Part of a small language model's weights.
Size: width 768, 12 heads of 64 (4 for keys and values), vocabulary 8192.
Architecture: RMSNorm before each block, rotary positions, biases on query, key and value, tied embeddings.
Training: a variant of Adam for these matrices, 904M tokens.
Each number is 200 + 40 x the weight over its row's rms, rounded and kept within 0 to 999. Layers, rows and columns count from 0. The size before them is the row's rms in percent of the matrix's.

# down: layer 4 MLP down (transposed), 3072x768, rms 0.0293, rows 2830-2882, columns 64-127
# up: layer 4 MLP up, 3072x768, rms 0.0336, rows 2831-2882, columns 64-127
down2830,105,125,221,211,167,183,210,175,183,150,177,269,204,219,193,166,146,139,232,193,157,141,106,272,227,203,203,236,242,229,300,252,249,187,198,196,158,172,200,216,214,211,180,112,188,221,249,160,179,297,195,223,221,206,174,181,233,141,174,205,206,222,194,171,189
up2831,096,192,256,241,191,304,181,189,211,226,258,130,271,234,268,144,245,251,209,186,220,208,211,141,209,189,242,147,193,176,276,222,191,199,236,203,197,207,218,211,141,189,190,151,214,247,184,253,232,212,282,156,155,112,194,209,106,222,218,228,258,248,251,187,225
down2831,099,126,255,196,225,173,214,255,221,237,247,211,256,188,162,176,147,184,138,213,170,257,196,208,190,144,204,137,251,157,187,188,169,170,221,221,211,193,241,220,133,152,230,166,189,157,161,187,242,241,218,207,231,175,114,227,249,237,211,108,222,214,198,228,183
up2832,092,216,268,204,196,217,237,187,178,252,122,197,227,192,209,149,203,204,199,198,183,278,212,167,182,168,206,173,185,121,207,207,222,275,238,171,149,224,155,234,171,209,200,143,161,175,183,214,170,232,169,222,251,198,205,155,204,188,191,202,306,187,188,162,199
down2832,095,174,199,205,131,156,228,241,193,304,235,148,265,162,194,228,157,194,164,218,165,149,191,194,196,243,217,246,171,197,248,198,277,185,155,182,220,163,175,204,176,185,255,233,210,198,241,239,173,253,154,219,241,157,272,273,223,268,225,205,193,195,244,219,177
up2833,115,272,234,195,134,181,154,215,202,198,211,177,207,203,192,189,223,135,255,178,202,237,150,210,185,202,219,138,244,259,176,141,220,194,266,255,163,221,278,155,242,204,163,120,142,214,262,130,210,197,288,195,144,218,203,219,170,154,230,236,176,242,230,230,195
down2833,129,243,203,170,175,242,246,198,140,194,240,167,228,133,227,209,205,156,202,143,180,256,147,229,203,98,226,228,270,258,233,166,231,141,213,203,166,203,181,194,187,226,203,206,154,149,206,220,243,139,229,229,205,144,214,177,184,171,192,228,248,145,188,199,306
up2834,109,231,199,159,236,202,235,146,293,188,169,228,222,267,163,199,231,193,225,242,236,218,198,226,169,213,169,171,202,179,222,128,226,210,187,250,138,277,167,228,168,209,197,173,165,216,194,225,176,205,232,235,191,174,159,238,150,183,141,177,220,267,199,248,149
down2834,115,197,233,184,257,142,265,173,217,256,177,152,236,121,230,175,180,132,235,209,214,242,232,118,137,300,220,211,215,176,206,162,207,182,168,191,172,252,139,204,238,144,168,208,202,217,182,264,153,207,147,182,197,169,180,200,183,165,228,249,181,186,200,83,203
up2835,093,150,203,207,197,216,117,193,183,190,108,192,305,173,214,157,187,184,236,265,157,157,179,204,217,238,222,189,162,197,231,247,125,209,243,223,193,192,269,247,209,189,272,230,177,168,203,215,207,155,221,182,189,230,100,238,239,155,194,221,209,106,192,166,146
down2835,094,229,245,200,162,206,208,212,261,146,183,200,243,214,235,223,151,184,250,178,229,212,231,236,261,224,219,179,230,268,269,214,139,152,254,123,168,138,117,302,211,174,226,207,193,188,191,288,194,245,188,197,276,232,205,226,199,179,135,173,243,227,153,144,252
up2836,073,235,169,192,200,217,86,264,215,270,186,253,247,254,191,223,198,186,151,257,157,151,112,223,235,237,187,206,182,225,112,199,193,229,203,235,211,193,287,257,167,275,174,178,154,298,205,232,242,160,219,209,182,223,178,152,276,162,182,86,231,220,230,174,199
down2836,082,265,184,221,258,204,159,237,197,174,227,165,216,225,221,179,181,187,197,183,261,188,283,263,188,186,178,228,181,271,291,235,190,245,268,198,213,197,142,226,213,214,203,240,201,141,256,191,116,274,266,207,221,225,194,177,248,238,237,212,179,200,267,214,202
up2837,105,228,184,169,88,287,242,229,213,198,150,201,239,180,256,264,184,174,177,227,151,228,175,170,205,257,234,156,110,220,188,181,115,239,254,137,215,234,218,227,197,302,216,177,242,246,156,227,176,201,195,258,129,228,200,219,235,158,174,162,124,117,211,248,180
down2837,114,180,174,276,163,134,252,228,117,233,201,242,208,261,189,178,235,181,137,233,227,223,148,165,177,107,169,195,109,188,116,225,143,127,252,175,223,159,209,153,178,172,213,193,153,150,278,183,185,187,190,279,208,213,227,213,244,165,161,167,203,164,182,210,225
up2838,094,170,217,144,253,228,174,165,183,145,223,212,180,188,213,236,227,168,238,184,177,241,201,238,248,240,235,164,213,178,165,242,212,231,190,142,252,191,224,156,226,218,273,246,200,173,123,180,203,185,204,171,173,242,162,206,244,197,205,175,279,266,179,189,151
down2838,097,257,235,230,120,200,250,153,209,242,202,195,234,146,192,184,186,201,245,162,221,222,201,269,171,212,193,246,101,237,213,222,166,214,205,280,197,217,254,215,224,143,208,171,161,241,228,238,152,176,204,208,296,177,276,170,205,231,161,174,138,144,190,159,248
up2839,099,284,211,160,188,199,205,226,183,246,231,287,242,233,214,275,239,205,187,216,137,223,153,183,237,151,247,168,196,168,239,185,150,158,167,241,244,238,192,213,262,155,178,177,166,211,237,209,281,202,161,136,180,175,148,205,196,189,272,197,215,201,157,264,170
down2839,095,185,171,212,142,219,232,99,247,195,213,181,183,212,176,216,242,231,157,205,243,112,286,187,216,268,221,193,198,167,210,181,107,261,180,135,162,182,218,228,194,201,237,188,191,214,199,190,181,247,186,186,197,263,200,243,191,231,168,188,196,230,162,162,182
up2840,105,217,218,207,136,202,193,207,220,257,132,205,174,147,122,195,214,213,254,219,168,336,264,142,207,152,283,172,221,167,251,221,165,122,153,210,168,325,235,170,184,199,175,176,143,188,149,227,166,207,261,243,148,265,153,169,116,203,202,217,244,284,128,253,198
down2840,111,70,160,189,179,227,152,210,236,232,196,216,79,219,176,213,133,186,190,213,202,224,222,248,263,195,180,190,205,134,186,196,256,236,201,247,262,173,186,127,194,166,156,242,192,152,295,219,119,215,224,158,216,145,231,200,185,191,199,174,188,246,186,210,217
up2841,092,201,135,124,232,218,179,158,244,228,160,211,212,199,175,175,209,284,235,299,223,168,243,146,180,235,220,210,219,206,199,245,169,141,162,230,171,186,186,206,234,208,215,186,198,265,204,219,228,154,262,227,191,197,221,226,179,162,194,181,244,183,163,148,210
down2841,092,200,217,181,195,215,162,217,225,229,153,227,163,210,219,121,255,174,194,237,141,175,120,200,219,187,249,213,244,229,183,181,153,153,183,209,246,197,186,254,260,258,186,163,209,238,251,277,231,182,190,211,199,190,253,163,170,232,212,94,184,254,157,197,283
up2842,103,211,216,193,147,207,246,192,203,227,138,193,236,216,117,229,206,213,253,252,203,233,224,178,186,145,207,153,193,221,189,230,271,237,208,238,175,219,242,196,236,229,195,208,167,232,158,227,202,174,193,284,173,234,233,226,188,199,221,213,209,206,220,164,235
down2842,101,187,198,179,232,197,269,210,240,185,147,186,211,228,164,206,211,187,258,200,245,235,131,184,206,169,206,219,175,266,172,210,208,236,253,196,234,266,232,252,162,161,235,188,199,241,138,193,219,138,220,243,193,150,206,182,231,255,200,175,147,262,191,196,257
up2843,071,204,244,113,248,167,88,165,143,118,124,266,228,221,212,244,179,228,238,204,226,189,86,198,145,187,132,262,247,234,185,165,247,205,161,200,187,212,240,115,209,282,204,205,224,207,236,218,216,176,182,204,173,185,174,181,167,263,208,226,95,212,270,191,175
down2843,078,236,183,189,138,228,204,179,222,161,191,212,207,217,176,178,183,171,134,193,244,213,256,217,177,242,193,224,205,142,252,239,205,173,170,279,179,196,188,236,141,215,176,166,216,173,292,177,144,231,184,234,228,169,229,98,173,173,222,244,238,183,228,184,130
up2844,102,200,180,154,175,189,108,197,170,112,206,176,234,157,145,197,179,207,169,253,214,235,161,209,216,172,181,172,183,223,173,287,161,178,200,175,219,179,249,261,243,175,195,148,192,235,136,175,217,180,179,209,236,191,202,221,191,243,167,188,186,231,254,204,105
down2844,109,195,227,179,237,197,214,160,207,227,173,162,156,223,247,227,221,184,264,204,172,230,245,207,228,181,212,200,214,258,272,202,225,117,271,205,165,265,211,171,170,202,264,202,235,122,259,212,185,252,260,249,193,251,171,236,229,165,128,117,242,192,221,134,119
up2845,110,227,232,122,114,194,140,188,221,179,170,202,253,225,242,205,175,170,189,228,141,201,201,221,180,207,130,289,143,114,235,212,235,164,190,213,173,262,154,204,223,225,229,192,198,267,185,219,220,232,301,179,182,256,216,144,198,205,254,246,240,213,228,179,144
down2845,104,185,180,217,221,251,181,269,239,246,161,175,207,237,210,186,226,132,183,94,173,256,172,251,226,283,259,217,208,138,228,127,208,129,240,195,224,203,165,118,202,154,274,201,181,294,229,178,227,186,221,181,219,204,166,146,234,187,227,187,251,181,231,263,236
up2846,101,253,227,200,253,206,196,217,293,179,184,201,208,227,166,127,220,183,307,152,134,172,178,216,207,177,214,241,170,233,202,152,194,204,239,166,179,238,212,194,162,223,147,148,197,261,193,148,181,216,245,198,183,190,262,183,223,158,272,130,233,218,193,193,251
down2846,103,208,156,245,189,267,236,227,155,179,146,131,201,213,149,107,192,167,125,176,190,243,170,162,292,167,193,190,198,100,228,209,226,171,196,193,199,239,266,176,208,183,215,215,186,352,253,177,217,258,260,160,220,162,191,220,127,232,235,230,127,107,206,229,148
up2847,106,153,254,239,230,216,197,172,164,185,205,172,262,176,253,218,237,195,238,209,262,263,208,233,198,189,176,219,152,186,221,156,152,165,192,214,122,208,221,175,212,205,144,202,238,195,192,138,171,226,226,260,271,238,179,150,244,213,156,154,268,126,137,191,205
down2847,101,115,134,216,280,183,159,202,236,237,219,214,176,236,246,166,199,171,224,213,170,177,240,290,183,311,169,213,116,224,204,169,206,208,240,230,244,246,284,177,180,223,136,248,185,190,169,274,195,214,260,165,196,168,198,226,209,181,154,241,187,225,170,192,250
up2848,102,243,217,232,203,184,281,217,221,216,166,195,209,170,194,178,216,162,198,188,164,284,185,157,193,179,315,173,247,212,170,185,214,243,165,219,266,218,192,285,146,193,260,174,189,115,224,136,177,262,208,166,198,260,187,199,201,147,150,157,157,193,270,171,119
down2848,104,261,291,215,233,285,152,228,176,181,194,198,178,142,105,143,85,172,218,177,181,169,223,280,221,235,123,201,147,202,237,228,250,153,129,186,199,201,237,227,124,228,232,225,215,131,187,183,189,192,204,179,178,291,252,247,226,203,236,208,241,180,258,160,171
up2849,108,244,258,181,171,238,196,190,250,164,184,236,230,204,205,197,208,156,233,175,200,250,146,154,194,169,199,170,160,148,201,194,205,196,206,181,227,279,270,206,171,180,239,227,187,229,193,220,189,185,253,206,270,187,177,216,221,235,215,236,100,199,294,261,201
down2849,116,208,153,216,199,199,192,234,138,228,138,235,184,201,231,212,188,197,221,245,188,209,248,228,239,250,231,299,178,199,232,199,286,202,148,225,188,258,186,173,196,113,230,202,265,217,201,251,218,203,191,273,176,184,206,259,149,92,195,240,179,185,172,232,170
up2850,098,228,171,176,201,181,205,111,241,239,235,241,176,181,249,215,200,171,206,211,236,228,207,222,206,196,252,183,214,243,159,249,146,235,166,181,161,201,313,141,225,211,214,194,201,218,189,188,122,248,163,220,247,238,255,189,182,168,187,176,168,229,159,193,213
down2850,096,262,204,174,157,143,163,260,214,203,184,133,243,223,205,253,178,219,226,208,238,169,214,224,187,261,132,187,134,191,258,224,158,207,169,155,242,189,205,269,165,174,232,123,236,234,205,201,252,256,214,218,200,226,150,213,218,264,240,239,246,242,106,189,198
up2851,090,254,255,198,164,223,203,269,225,251,168,145,211,134,159,245,207,207,181,147,179,233,185,202,182,202,154,128,185,248,248,219,250,225,208,212,211,189,199,208,247,234,173,178,207,205,214,144,125,206,219,135,152,122,165,186,148,203,241,178,218,232,226,236,186
down2851,093,209,184,136,161,173,152,191,266,117,204,210,140,178,151,144,212,188,131,181,225,191,162,204,195,272,175,263,248,199,219,161,214,226,205,153,207,244,175,207,199,267,266,165,222,192,188,202,210,207,203,273,211,264,298,210,180,203,180,219,241,210,212,203,225
up2852,105,198,265,190,124,250,203,196,204,147,174,223,290,132,219,137,241,183,228,236,242,230,147,244,201,197,170,205,132,202,185,220,247,219,245,161,202,156,201,208,190,224,179,184,216,180,174,204,160,185,228,275,213,138,248,184,194,221,226,230,175,241,229,179,159
down2852,112,148,194,212,196,253,233,166,146,178,210,138,187,220,132,176,254,145,161,197,189,143,169,214,196,228,193,240,199,208,158,153,168,198,224,187,197,214,202,164,197,212,242,78,128,253,189,185,202,245,140,277,251,198,192,284,196,161,225,191,261,201,195,171,218
up2853,105,188,144,197,265,296,165,148,270,193,164,203,227,156,228,198,212,274,195,233,155,176,173,209,212,185,222,150,236,168,232,200,105,194,250,242,184,195,251,206,183,220,183,107,184,195,171,209,228,207,172,272,191,166,233,210,230,226,147,207,202,198,209,268,131
down2853,101,219,128,258,153,212,203,177,117,226,241,148,283,163,214,163,263,214,182,150,226,167,188,246,267,232,185,189,208,234,187,138,186,193,153,166,183,146,284,174,221,208,223,170,211,149,185,216,163,187,159,213,197,221,210,199,198,193,173,201,230,197,172,188,187
up2854,106,184,178,189,167,268,161,206,248,212,214,256,199,209,181,228,193,143,197,157,237,243,276,181,168,225,215,124,153,225,230,240,195,210,253,148,249,210,249,198,251,261,216,180,149,192,230,191,135,116,252,231,192,178,158,256,226,183,258,204,212,252,215,145,186
down2854,101,133,177,121,214,131,225,134,224,237,180,172,195,169,166,211,146,189,233,230,227,147,165,232,134,225,305,191,274,201,274,217,177,165,158,280,209,208,195,223,148,233,200,219,231,211,128,179,212,271,125,197,186,192,201,179,198,194,185,158,186,243,186,238,260
up2855,106,259,208,191,176,200,177,143,189,152,239,209,268,225,173,143,197,221,279,301,212,230,130,229,210,163,225,202,187,152,232,195,250,177,235,242,201,217,283,174,227,167,186,179,194,209,246,240,249,226,216,237,223,193,198,224,197,179,240,196,216,120,232,190,241
down2855,098,180,202,225,175,191,229,242,149,225,181,136,187,122,195,223,219,213,185,240,271,161,107,291,209,173,237,187,198,197,182,295,264,181,204,265,220,214,169,223,173,212,163,232,245,207,256,234,204,123,176,257,142,251,224,246,254,162,212,222,102,205,175,257,191
up2856,093,221,204,248,228,251,196,172,161,167,171,228,187,153,121,178,146,296,212,156,166,185,230,173,244,175,175,225,176,258,190,231,206,273,262,206,223,173,234,173,241,164,185,119,175,134,184,137,193,101,205,172,173,225,214,209,231,244,256,203,156,223,147,184,186
down2856,094,201,205,150,161,155,146,167,151,210,224,110,161,238,238,203,216,154,249,178,166,213,132,185,197,206,223,221,212,160,199,179,206,229,179,238,132,256,233,179,218,229,265,262,140,219,145,177,142,225,155,207,253,155,206,189,135,205,233,217,171,187,191,131,209
up2857,103,207,276,167,226,234,216,209,203,242,222,182,188,209,194,185,142,265,243,187,131,193,227,228,206,175,199,221,163,228,234,183,212,181,228,245,142,217,287,111,182,229,205,139,193,244,188,154,175,226,154,210,190,195,185,177,225,184,136,190,211,175,187,213,200
down2857,111,161,129,179,229,192,171,200,175,174,142,182,281,238,106,189,136,205,234,207,228,189,267,198,214,224,159,165,217,193,221,218,185,184,180,152,187,158,171,206,151,168,222,144,177,208,271,268,141,201,144,209,139,155,264,198,152,268,209,215,194,241,190,174,248
up2858,099,181,185,215,236,208,208,202,235,206,99,178,229,177,193,159,185,219,188,250,214,250,188,181,163,165,243,190,146,224,133,152,183,172,262,244,146,301,208,231,197,296,274,183,216,137,273,248,202,207,250,194,210,120,157,57,172,188,202,217,157,238,237,156,216
down2858,098,264,152,165,137,180,246,223,176,227,212,172,295,232,213,186,233,204,246,194,138,208,159,173,235,197,190,226,269,182,206,193,181,311,208,171,188,176,230,177,224,170,165,195,123,235,197,196,169,210,221,264,145,213,221,156,240,162,214,271,202,154,242,192,240
up2859,107,152,167,200,280,188,197,188,184,156,212,282,245,228,138,178,207,177,267,194,190,217,189,218,158,233,182,242,175,200,168,258,245,187,180,168,194,277,223,229,186,169,158,190,143,214,155,244,178,257,236,269,197,218,188,206,157,174,225,222,203,193,228,266,147
down2859,111,219,251,170,178,148,195,217,262,223,230,228,228,229,232,162,269,174,217,232,117,228,192,253,143,275,217,167,150,242,194,203,256,189,248,191,158,268,183,123,200,204,255,209,276,167,217,207,241,248,171,284,156,243,239,176,207,221,238,151,233,160,150,99,185
up2860,107,175,224,198,208,215,235,192,205,178,232,205,251,150,181,243,182,213,244,196,270,202,219,176,268,219,147,187,239,228,217,217,273,240,180,204,240,192,170,235,255,202,149,183,170,219,216,193,192,175,170,144,231,225,256,214,228,206,134,226,188,235,101,204,144
down2860,105,190,208,196,219,188,314,230,195,246,252,262,188,223,195,194,222,179,225,212,202,240,189,141,187,174,185,267,252,152,208,188,217,156,205,142,204,216,165,208,146,105,217,182,225,236,215,261,228,127,188,249,175,255,215,155,188,202,175,168,215,215,193,231,220
up2861,083,213,262,199,139,196,141,247,166,221,212,242,253,202,179,239,252,181,202,264,162,125,211,146,189,169,198,225,222,191,217,233,293,166,173,219,145,240,202,138,195,285,228,133,270,253,235,191,206,220,125,234,203,179,100,192,243,222,143,192,196,174,156,175,189
down2861,089,185,190,222,228,187,197,189,249,199,182,229,196,187,231,148,192,245,168,210,217,191,242,170,136,243,136,222,161,193,244,198,118,221,139,229,232,239,237,205,206,114,185,212,208,175,233,160,172,173,301,121,207,107,264,226,220,120,262,253,96,210,169,179,166
up2862,096,229,200,122,204,214,181,193,169,238,253,252,183,193,193,225,258,101,246,182,153,175,213,250,249,215,236,121,225,250,154,224,186,280,137,232,111,204,292,180,163,195,260,204,269,309,191,214,188,233,190,114,201,209,212,135,153,279,183,69,309,211,203,198,232
down2862,089,212,237,312,175,177,264,225,131,184,204,244,231,147,202,227,154,193,108,219,237,219,209,203,247,141,170,275,163,119,269,199,234,215,207,257,248,209,168,180,207,187,255,245,146,195,210,189,159,167,266,186,209,216,176,234,221,191,141,224,157,183,115,191,230
up2863,105,144,198,201,214,185,212,226,251,223,160,223,239,218,133,174,171,208,189,204,184,212,226,213,231,170,191,218,208,195,190,221,177,208,266,188,291,244,195,220,295,197,227,181,178,198,193,236,227,186,230,216,172,172,213,214,243,198,147,96,190,188,179,169,159
down2863,101,205,162,175,225,154,143,168,205,188,220,242,222,213,171,237,236,206,209,228,252,201,179,142,212,118,214,208,176,201,185,223,139,218,120,135,125,231,194,215,211,168,269,233,231,201,226,251,220,181,208,257,216,243,222,208,213,179,171,162,206,328,207,128,158
up2864,099,183,110,192,246,240,176,187,164,264,185,232,247,148,171,200,265,248,293,282,231,139,286,216,270,242,240,172,145,184,199,216,206,208,268,202,168,187,192,210,186,223,186,170,140,291,157,265,215,135,256,237,187,213,173,270,130,207,176,152,212,210,140,214,193
down2864,088,216,180,182,159,246,206,187,227,224,148,189,165,248,233,241,206,186,228,224,162,182,215,200,241,223,223,200,162,240,203,177,167,179,171,262,228,171,290,168,221,183,216,196,122,218,253,189,243,179,243,261,198,201,229,126,208,210,298,181,184,226,193,170,232
up2865,070,248,228,205,171,201,175,133,118,180,196,222,236,190,177,304,223,188,243,246,174,186,107,252,175,188,234,199,214,265,172,151,222,178,273,213,193,196,246,230,156,264,146,166,170,203,219,194,109,233,167,237,213,194,235,229,128,279,197,214,119,236,263,234,116
down2865,077,214,176,264,161,168,212,162,225,206,225,211,273,165,275,169,193,179,110,191,154,253,212,194,112,160,106,225,152,204,202,239,233,201,303,231,204,160,218,180,187,161,158,170,201,243,273,140,207,189,179,178,163,179,225,238,187,193,228,204,210,209,195,188,179
up2866,100,141,152,176,82,255,156,210,250,196,212,183,226,226,183,181,187,177,159,190,203,212,142,198,242,180,269,174,159,144,158,222,229,158,169,235,213,210,173,156,210,268,157,193,136,256,164,145,198,170,214,236,230,162,252,261,227,134,244,176,133,191,210,144,207
down2866,096,233,197,196,230,210,194,230,171,253,213,196,197,116,187,187,235,233,254,199,234,203,225,120,116,133,161,189,176,205,196,157,184,183,237,191,211,188,178,256,201,160,199,191,125,209,138,240,238,249,160,222,193,219,168,149,183,188,218,195,175,250,180,257,215
up2867,071,188,243,183,106,226,114,258,194,175,171,234,264,175,155,222,199,228,252,203,193,195,175,232,230,176,233,169,194,196,262,184,163,192,180,192,202,163,213,214,207,191,189,139,231,193,162,168,246,147,209,169,131,176,160,226,186,204,225,182,211,135,188,190,211
down2867,085,193,177,243,216,254,184,211,159,212,228,197,188,199,249,190,165,226,231,210,250,237,232,169,199,191,163,256,255,161,291,247,224,146,197,186,189,176,240,209,226,176,215,246,242,157,153,227,164,195,221,118,201,200,202,216,229,223,213,177,203,208,161,179,241
up2868,104,272,198,153,181,211,178,228,195,186,200,180,169,277,227,227,187,270,249,220,192,206,243,240,200,138,194,241,161,179,235,184,187,173,139,186,203,248,218,217,179,245,130,189,190,240,247,221,164,203,203,153,183,129,175,162,215,172,204,205,193,157,278,193,181
down2868,099,253,187,250,178,156,148,218,201,247,183,191,297,133,212,167,219,165,215,170,200,176,158,283,244,250,252,160,201,276,151,223,164,192,214,207,126,240,228,186,256,232,193,155,201,239,101,231,229,263,183,194,169,193,225,234,203,128,232,204,191,137,169,162,174
up2869,088,190,222,180,168,248,180,136,192,188,214,170,305,181,243,243,221,201,213,222,236,111,194,161,213,177,122,169,233,228,139,166,239,267,209,232,286,132,211,282,169,235,250,226,235,163,277,252,170,216,181,248,154,228,202,212,163,201,260,229,212,250,187,152,172
down2869,086,232,197,204,251,218,226,195,227,229,203,119,155,203,178,217,262,119,199,215,240,216,272,113,151,172,227,232,198,171,223,178,241,191,230,253,160,221,206,150,201,153,216,205,170,193,201,237,200,204,224,279,159,203,233,206,200,205,187,160,208,219,201,193,272
up2870,112,166,160,186,204,189,149,220,216,190,244,204,201,186,75,180,226,166,253,231,220,227,228,173,157,138,223,183,188,231,269,231,181,243,193,242,163,185,214,150,200,194,161,194,218,143,218,214,172,233,229,237,227,247,171,155,196,144,211,156,150,204,144,200,249
down2870,119,180,201,96,176,219,183,228,177,223,250,120,187,208,180,189,149,225,215,146,154,159,224,232,313,236,202,204,242,117,230,261,296,271,194,195,177,271,173,243,257,171,279,261,202,211,170,182,238,206,233,169,220,201,118,223,280,201,192,148,149,227,225,282,93
up2871,104,241,227,174,213,164,160,206,183,130,233,243,196,177,219,173,209,200,160,190,190,167,255,198,244,99,156,178,179,200,286,238,225,188,240,231,171,233,200,181,225,228,217,183,231,224,159,250,218,149,201,208,211,192,209,246,185,259,185,157,204,175,206,238,169
down2871,095,224,209,177,153,166,187,197,195,185,143,186,129,193,197,218,176,195,250,226,219,216,238,211,249,180,195,221,162,254,247,192,194,212,165,214,258,221,154,192,145,187,171,144,166,228,212,195,225,172,151,195,247,180,149,192,150,196,208,246,194,194,241,200,210
up2872,106,184,279,236,225,278,240,170,260,230,288,273,228,188,269,178,228,185,233,156,165,240,168,244,195,137,236,215,189,220,246,219,253,167,213,185,253,209,250,231,172,154,161,192,266,260,222,207,184,233,161,248,246,320,154,188,179,181,190,106,223,183,196,228,150
down2872,102,238,312,192,230,197,242,267,195,157,213,239,171,239,247,163,175,195,202,156,214,156,211,243,168,139,170,213,164,197,146,179,240,171,153,234,224,228,219,156,152,197,216,253,154,219,173,195,233,190,137,176,236,284,237,169,187,164,203,185,165,209,146,235,187
up2873,101,259,199,164,174,187,230,242,185,149,204,123,191,180,150,221,258,186,174,274,179,177,180,188,198,136,222,158,168,172,193,231,244,221,209,232,153,186,263,228,178,189,198,159,260,243,219,277,200,190,190,220,199,227,179,154,155,207,224,218,213,178,201,142,141
down2873,103,156,223,237,164,178,144,185,107,199,211,218,208,210,260,148,174,245,222,247,138,210,230,205,278,202,250,237,187,259,244,181,207,150,259,264,207,181,185,235,259,212,220,205,162,212,268,186,189,175,254,99,219,251,186,187,208,171,208,234,197,112,244,197,256
up2874,109,187,119,176,203,191,245,211,247,181,251,232,222,244,157,174,256,210,242,260,211,153,160,145,183,266,162,151,194,223,264,202,171,223,254,156,198,162,223,216,207,218,206,128,176,195,163,147,180,181,206,135,258,174,173,210,208,230,168,129,150,232,192,215,229
down2874,110,190,191,190,212,181,177,238,236,222,267,227,194,231,228,207,182,146,190,197,206,104,287,209,211,233,230,151,165,131,147,229,203,223,158,234,211,238,189,248,240,213,220,163,150,256,228,122,143,175,243,213,237,107,233,248,185,152,206,221,221,220,203,215,195
up2875,102,152,196,146,231,248,148,218,191,171,157,261,219,143,127,189,231,235,161,223,224,140,230,184,223,165,234,259,264,245,201,237,226,193,205,145,197,165,248,169,150,181,163,160,223,191,209,189,165,188,179,194,143,188,175,189,151,290,161,168,149,170,222,203,236
down2875,104,200,170,190,207,143,155,241,158,158,158,154,126,219,232,181,232,180,140,257,186,170,219,214,191,193,219,223,215,146,147,136,210,138,257,244,210,249,135,139,156,171,208,209,126,280,208,192,209,212,163,236,171,249,234,195,165,229,220,280,123,205,178,154,166
up2876,100,212,200,180,159,218,248,232,258,244,93,165,255,236,210,187,158,170,180,247,186,195,165,118,230,223,243,166,211,171,223,139,178,211,237,175,110,189,178,236,229,255,204,204,219,179,265,221,231,252,186,235,209,225,202,285,169,218,197,171,188,247,217,185,191
down2876,106,203,230,211,248,126,177,140,220,192,228,238,180,192,152,253,195,189,253,124,205,175,177,195,183,182,239,222,194,269,216,214,102,210,212,286,254,206,197,154,124,194,250,157,258,191,129,263,131,122,136,206,141,188,138,193,264,226,207,167,123,197,184,179,189
up2877,110,220,193,144,199,266,251,271,198,246,215,256,215,299,223,297,164,172,247,244,184,271,229,257,205,185,189,175,96,202,184,201,150,169,237,192,201,159,309,194,207,190,163,182,144,292,186,218,244,247,260,217,154,226,201,221,236,185,168,213,199,261,181,239,211
down2877,094,215,272,231,124,193,187,198,129,180,155,196,197,192,151,237,221,204,200,198,265,218,176,105,234,161,207,157,164,205,200,143,201,174,171,235,132,257,197,150,174,176,209,273,212,235,184,213,146,214,245,175,204,217,171,180,144,198,168,146,192,212,249,233,210
up2878,100,216,165,157,206,277,203,112,260,120,263,241,182,229,147,194,222,188,213,156,233,208,272,220,178,101,205,193,177,209,177,246,149,163,142,150,188,167,246,154,247,189,187,131,161,189,188,231,125,139,195,168,229,185,201,227,192,235,204,165,217,161,215,166,165
down2878,103,227,219,174,169,181,204,155,206,247,178,260,245,220,188,166,174,219,178,196,199,252,209,228,208,202,237,203,185,139,123,194,207,258,191,243,183,199,150,112,90,210,294,171,192,179,183,169,180,210,196,135,232,226,185,224,217,157,188,264,215,144,240,146,194
up2879,114,251,169,225,193,259,213,193,260,155,237,232,225,129,193,120,172,238,243,292,274,244,148,232,167,195,180,120,217,216,248,224,237,172,183,221,135,177,252,214,239,276,136,198,162,224,203,173,202,222,243,230,96,255,260,252,202,221,160,192,219,117,153,221,223
down2879,117,173,174,229,218,248,203,210,113,175,139,254,145,191,229,248,162,217,164,207,186,209,127,224,224,170,237,208,261,176,253,171,280,192,206,154,215,221,186,200,269,237,253,212,186,139,227,255,252,170,173,177,248,317,201,176,185,190,210,240,212,199,221,195,232
up2880,101,231,282,182,199,247,143,241,160,187,177,198,208,200,222,204,214,199,190,236,207,128,156,119,201,111,265,191,179,168,252,186,286,251,169,175,190,213,190,221,193,207,243,145,208,229,209,151,165,224,321,157,237,187,214,251,138,162,157,187,165,181,231,268,182
down2880,105,232,215,122,261,181,210,167,186,196,225,209,217,222,221,257,143,231,188,207,195,189,170,225,212,110,138,237,136,167,135,250,208,188,223,208,244,208,123,191,265,174,194,223,187,249,255,184,157,177,180,138,241,207,216,151,169,105,207,200,197,218,178,240,194
up2881,090,196,205,162,222,290,178,191,217,164,203,206,178,205,217,255,125,169,233,191,264,159,196,212,188,164,226,200,130,191,228,221,186,208,172,243,225,175,243,167,167,152,155,156,281,214,160,306,185,177,128,231,134,202,188,171,170,158,217,214,174,161,290,246,225
down2881,088,158,183,225,165,213,185,175,158,216,201,262,243,296,224,242,201,197,195,205,232,166,144,239,274,174,182,139,165,263,218,204,225,212,302,278,224,187,183,198,205,268,231,232,256,230,175,179,243,203,182,228,237,210,179,262,198,205,153,203,147,218,175,278,230
up2882,101,174,254,185,195,141,116,272,204,149,249,232,241,185,172,192,123,146,207,198,168,158,198,181,197,182,254,201,146,218,254,173,217,219,204,235,225,209,189,143,260,217,234,142,206,198,222,204,151,245,178,263,241,165,253,246,195,213,167,197,199,246,275,265,164
down2882,101,181,163,217,160,246,193,191,217,191,243,170,181,219,210,123,133,201,202,174,168,175,111,198,210,139,183,206,209,224,238,127,132,153,199,267,244,277,143,148,137,168,217,238,190,169,170,160,207,236,261,152,275,184,146,257,191,167,133,247,284,186,261,194,242